config = dict(
    norm='rmsnorm',
    parallel_block=False,
    init_std_up=0.042,
    optimizer='muon',
    lr_mult_down=1.5,
    batch_tokens=65536,
    max_seq_len=512,
    train_tokens=491900000,
    dataset='wikipedia_en',
)
Each number is 128 + 32 x the weight over the matrix's rms, rounded and kept within 0 to 255. Layers, rows and columns count from 0. Numbers have three digits each.

# gate: layer 14 MLP gate, 512x192, rms 0.11, rows 465-511, columns 128-159
# up: layer 14 MLP up, 512x192, rms 0.113, rows 465-511, columns 128-159
# down: layer 14 MLP down (transposed), 512x192, rms 0.153, rows 465-511, columns 128-159
gate465:177102126130146136117154091109171131145150119066051121121107142136089109153130123129218101133122
up465:162108123176129121120187114102105161121148111099080141083125144097137090123165081132184150117140
down465:176104096066141118063148169103144067127097123182167131129180113106154118148151109128065151064171
gate466:141159117131085113124125131125098139109111166128166140115178107144190123114140113167139087181130
up466:099104117191176102149135090075125093152151124073149132185115111116112136109159151126106127136123
down466:159119095097149167157121126142121180094148171185121121104161105094133116110124110143123094150147
gate467:120158171194089099120103158145155103153143159152153097082174131093130118031136135119132188112140
up467:165107110102102103104138149153093144081113108120129130115143123148178112053135150137141186138076
down467:152175140152076105120132170104186118138094126127108143109147104122113078113140192172130129115124
gate468:095160153157147114136127096163121077162135116098137129142137131137189134086144109184149116122112
up468:101099109169111168139091121096199102134191130129082108147123069161139138147131099108151144075142
down468:111102099108109144072141154148155120172121178110126078099117131102170100152130120097162176171108
gate469:126150109093128155117155174128211172149169146121102116107157129187049165131080082163061164184122
up469:181107126165135189141135055159136131136140136094160123130145134070148115145119158154074108093137
down469:105170110131172190097078117177176186139184132148075149113117180125105166069068087151156036128171
gate470:104137137125114159130136117086128138185156115128147162146168136158142164126175101194177053144134
up470:101148096136138130090111137136141112136075149158136109110108121164112136092093182103042159127125
down470:159117164102113143144136139144142183158211143141104137092126147104108149162096117143189140120158
gate471:060139102112123142141173160156146152114107182182118141134134097094136107119043111185076103155140
up471:109064138107219099138092106101116171115179131112119142097157050091121135126148121169074164111074
down471:116134160023131158141091067129137064108102154188101101186126102089112168173079054135156112188086
gate472:153141114109097154151137070094145115166129219117119128053145102075140141147080146162150129116073
up472:155153114051104112129104133124088134095141114081127125122141068087104154080088132045119122105086
down472:135154118118162120170115092075169080151103135107120173153098079098121131135086118117151118099100
gate473:153114086113117133217149153107107091103135108138130153133119144152123141073123089133116084104129
up473:154073143144157144116116105148152160154107142146149155157206130109150096160126130154107133073206
down473:102133077102111091125208147140088126139085109174140127132056115093098127112117127114147162120095
gate474:113137116118149095122125112100132148154161133130143035151108107120181176100153153115157123162124
up474:124146098156140096068105115092166164206119148112113078114148169125165062158105089063185120130146
down474:093108096109123119120137108091104185149195129125115054127110196034161135150114129111134108184089
gate475:091018142156136157170108105149100137131133129119106084132111169129101173147082135166129086162102
up475:127129121127091118137094112160194110163141147126130160076129121152105178154168130119140105086129
down475:129128158122159150122167119177173126065150102103103147116163145139125094110150140098126118120106
gate476:130125122161145170131131120145117094100108093142158101135139093137111106117100142118083116165178
up476:047097132145165136084145138082135109156124143122155124130094148093110126140178159137160124140124
down476:155135109141134112157092116140128116139118142143161110167168149115198095125117128103105143158143
gate477:123202096076095132146130089087144159097137113108150140206134133134124192117146140123131087151172
up477:169131136158118118084084155049124129129141125073136121108109166090140178168113072168078112146194
down477:122089111125080177126138083162134131155090180157155086122127116131185077096128119079143152130052
gate478:157112164173102133132152125170175136097114156081199131157131122097131156153121152121130160133111
up478:140163108118109211145092143134125127117112050124115151133141162169170142128078138115122084123103
down478:125106127136120118137110102110148155103135213134216082151120188116105158127124131132128073146075
gate479:210156110154177140165122133125138114116168089112149102114115076132064137133126099095167080158161
up479:129122125180144168115154126169100103143154169136095108089101158114097164107147200143114134150064
down479:154139109114100157123128107144108067118117104135146105148128116110215143097100134087136119136114
gate480:143190123117090098094070127142158106098114152135102106141110103070098104077120205087158132151106
up480:223114140166068106152132120150107127115141142069124135130155123108102104120102096131123111104130
down480:169156183127153119172189072195131163140113129125183104159119161142155096111143053097166095168104
gate481:166097154139128087113137192056164203203103114105149092132129210142062123138107131102141163200149
up481:136098101132082139175122123114103182117191151084138047067170172201137151145075112082196136126190
down481:086126114168183141098187148141109037131184105177124198155127126074130130157178160080134132127099
gate482:109150098082116152083149103109205165210169161108094074105139145134125125072077167091131092081121
up482:158144215147109127136124154129077112100151118135111147169170119138133133162091117100093160170109
down482:159175185192104130129099110137154094129132172162081062133182075139137084163130074100137126157059
gate483:132136083150117105094151207141127133125120197107197159112135096181143140147054165129157107134107
up483:135117181177138129151193157127172186132129146136128120148166158109107138159155134120049119098151
down483:109113147026135121130112108091125114061096149112118138118138131175126145127112130162185075163087
gate484:128154121149139152098193078115154148126135158078071142182096129109108111111113120141095154161095
up484:157114146152089133136128153175158024122158064201134160088099132140147173155164146086147153114140
down484:145093128104137140129087132115144096160096109188151129110150094137136157151123127144124125138172
gate485:115134191146100146106193122140105107170122193171144121131090140171112143172174097109142189126126
up485:089074126113073114152092132090145153137151158066172091091119142135125158111171140090102139153164
down485:126138101079142115119160089127125095139119133141168096124105076190158144096173121121183134171150
gate486:128143162156146134144181150172097096142139102096122114200114095126208207095097123148115141129137
up486:117149144133124135138111200111125144091119131178104130172150084150130147103142131120083156122142
down486:138116136106132111146121114120118104112135078080129109157098118126082103153171112139097151101068
gate487:143131158131165138109153185087155166156106072129156060106081135172083167060166110135201173140172
up487:092130130101151120166124105184130150108137103142127098123117116136119081081065125094129175155129
down487:105133099099123147114104154140138091142125128144085045046132208172095149077132150184176126137120
gate488:157171170086122106078087200154157136133113113120086133131074113188167158132144100147179131183186
up488:188107098159157209128084120152062094086099128211069167122137136167111173157094074148103075167148
down488:129083098148062081165153151165112106194103081095152145125117132102147135107165096152086099091131
gate489:139161177199143132144081161136161166089126106098142122103204103100142084112155109140145088097117
up489:092140146196090164124116109156166143161137140103121104124126144103082171110132126117134071117111
down489:121159194150079133137134132125220129141115125070148122111124104129167061118146126137177132124104
gate490:118122154115116100144144078151128134111127115150112128116145195094095198121177162116150094118108
up490:082125105168127119094133146118132130088095127214101148151176176120119160084153146139089066126154
down490:148091138144153127111102114197124122155151092155130139116166188137185119121121135147151131124046
gate491:138158112133155149124110115142150162174162112108143111107153127108134164148094053142109120161110
up491:119078124156118157142138144138132127158064137113159142216125113091125101104099165189135106077184
down491:151136104151159159189098148155212121150125143141138128141219163100182040108100120131150157177167
gate492:085128064133102142212105101111111092131175146124178105163175137190135188162083108115129098164093
up492:132096067081129141093138099086160128135121162146068109067111173204135169136142096149097149089117
down492:166119139143170174096080137153071154178095080134087183154134110115135134128128102120152162151152
gate493:111155111152128152150134065094075194140100146125107156104083175120180140122181132054176161172141
up493:100137166166158156039178128151141100089132127069145131120143069102112173135120113093133136142137
down493:127109144115087135122142133102143120164087179164103104140150198172109135134145131095092125136082
gate494:134165120111058134167166122131147131145199127099115181108136142116114080125125105146146189168095
up494:136105071056123099128098113180172093069136128168146116131110083181129163167099059061116131099154
down494:136163099162120181147089099017124145112150088142156130074098156144108141124113117125101125138109
gate495:114189123106098176152120152120186133172138069141147145098153069152136121134117056164122056131131
up495:142073140203142107092196108138150081073132193121019078119133117139174148164171136062178192169175
down495:117115111106082161118134164186172119080142139120065170204133074137114118099118117096083097113120
gate496:110128110093145130113169222108141182097115136146112106166136099096097201138132179111124093118124
up496:137184136126076112145091105136154129165124134074120110105190177131131094139114146142153120147099
down496:117148175139136186197106121190139112124103120079078123156152124172143117091090125110119092103136
gate497:098092142101110135124143110127113130098144123098136104142135134069068109153115121165132175131149
up497:207085169126125143136130100181195138110188140104095131104134172066130133119166152164134195092129
down497:082141158130131100117118130085100136124089135084142118113138123074133164170116151138155193100142
gate498:067129170096156147121100080196130111098207152126154071177157138097117160141099118089148123129097
up498:085153091118123130122134114141110086091153077075089176159190072123080115187106115153110095142076
down498:157127151115087116164038171166127096076143110074108068140140171094082164239127103143102072156156
gate499:145183173157157117188101137117160148170089204135126139098113103118081187137158107189135107161158
up499:147130116154142112127095140165165168131111116151157135160209172143143185131104080148137132129108
down499:098081130080106119169119206116114089158129131139099169132103115116122094096138130116136101107187
gate500:103173075140077136134118112063152176106192171106072078100072143145120205180097136143127086132062
up500:078167131146098110102121157061089110115127117031125174108169161107150120113113126130116066067136
down500:152124104108131103164159170191145185125131071165088118133131163109116124053087113095126110098173
gate501:089147171139190194136103161078127133173142186183100156123157134155135112168147091194134144125120
up501:085109078087179153151128149174183090090143171198122105070104174168100176152071149104187087139159
down501:128139143148090110069121129173134087145156153142239119111134084136154078133150086089137146167189
gate502:095163174111113105119101118094101138066145192134135136161186061177181084104153151109107133134080
up502:127100179130127144093092129128083146134102091159168095126154113201182181104159143206113159164087
down502:123126112102164139147171129199142163173130163160124147138097166127068110107101098183147102149105
gate503:105126152079076146098106081103090106049138138136125110121124089081102160121080135219153108127083
up503:065161148180149109096156135120077102090111131096190146121166143122138105114098146111213116148112
down503:134121131081096168077172088232098107163125120142175134084138147188125140085130154075122168156122
gate504:075229086107152173143063108153143158129121106071077130144161131158081128176096095173143146080118
up504:143145150158144193137152111119089141147114153182094091181133176113175122131134090180093166101157
down504:171107099191133130060151170117181090128174084243079120119128168140079074148094135179134131137227
gate505:140171157168139119128131149148161111177133130091155123158193093181134106050190133075153124090170
up505:175135149142078127134156132122118109149129139162162134070137101114156078138120102126124141126151
down505:082056117134168143092182136055104122122118151136080044085079121156151095137130128130094061122056
gate506:161142133145148170129117163101105094122069156183109153151152123083145071087136098109064102133149
up506:120126160095120168147097149122062107126108169043077138130112128115082110124157121148119178199191
down506:120133144118073134108090131149090161149149130107126072138177143133108125116168169170090078159115
gate507:163149076103146140094159086126080177157143121092126035148098133109114133102194096162140094125092
up507:140122136177166113084100167115179045128119093086112142183160109080140075116151114086113122106071
down507:139084132090130097047140163149103094099175104123058088083122135094167117184187172059106088092110
gate508:116127102156151161110163108138162145085160107115112069117124110052147147103050089149156123096170
up508:103108080142077078060160132127127089115128124152142151083124158124085129101102090115143132104183
down508:158187134165081110204098130106096099097157051110052103100125165151076064120080130141129159130132
gate509:193148118082091104154159173155056172155112054155163017170159194133133108125118131106127101084122
up509:126231145165095132118131167142118091060069115112103093145125131147122127199097085148147177121094
down509:140122081147192119111144092194088159118153120149124077120170146114057104159085138127162134130121
gate510:095131054110066140167106140133096098078114160110156109117081184118090160079041105074201106121124
up510:123142117101137140118160091107099095153188111117083157104159122116179116071143117199115143127108
down510:138143108150143136120128134097127131201100207157160137130154116105108104117132139145092143138147
gate511:123113112110047107104169175123133174116111125209096090193198163156145113145133144101151121163099
up511:119133166139055121150123165136128121146174115068143196136144142094138120134133156172160082143098
down511:061090072108169112151117069122158109093127210191118155077134157150108159149105082123051117085210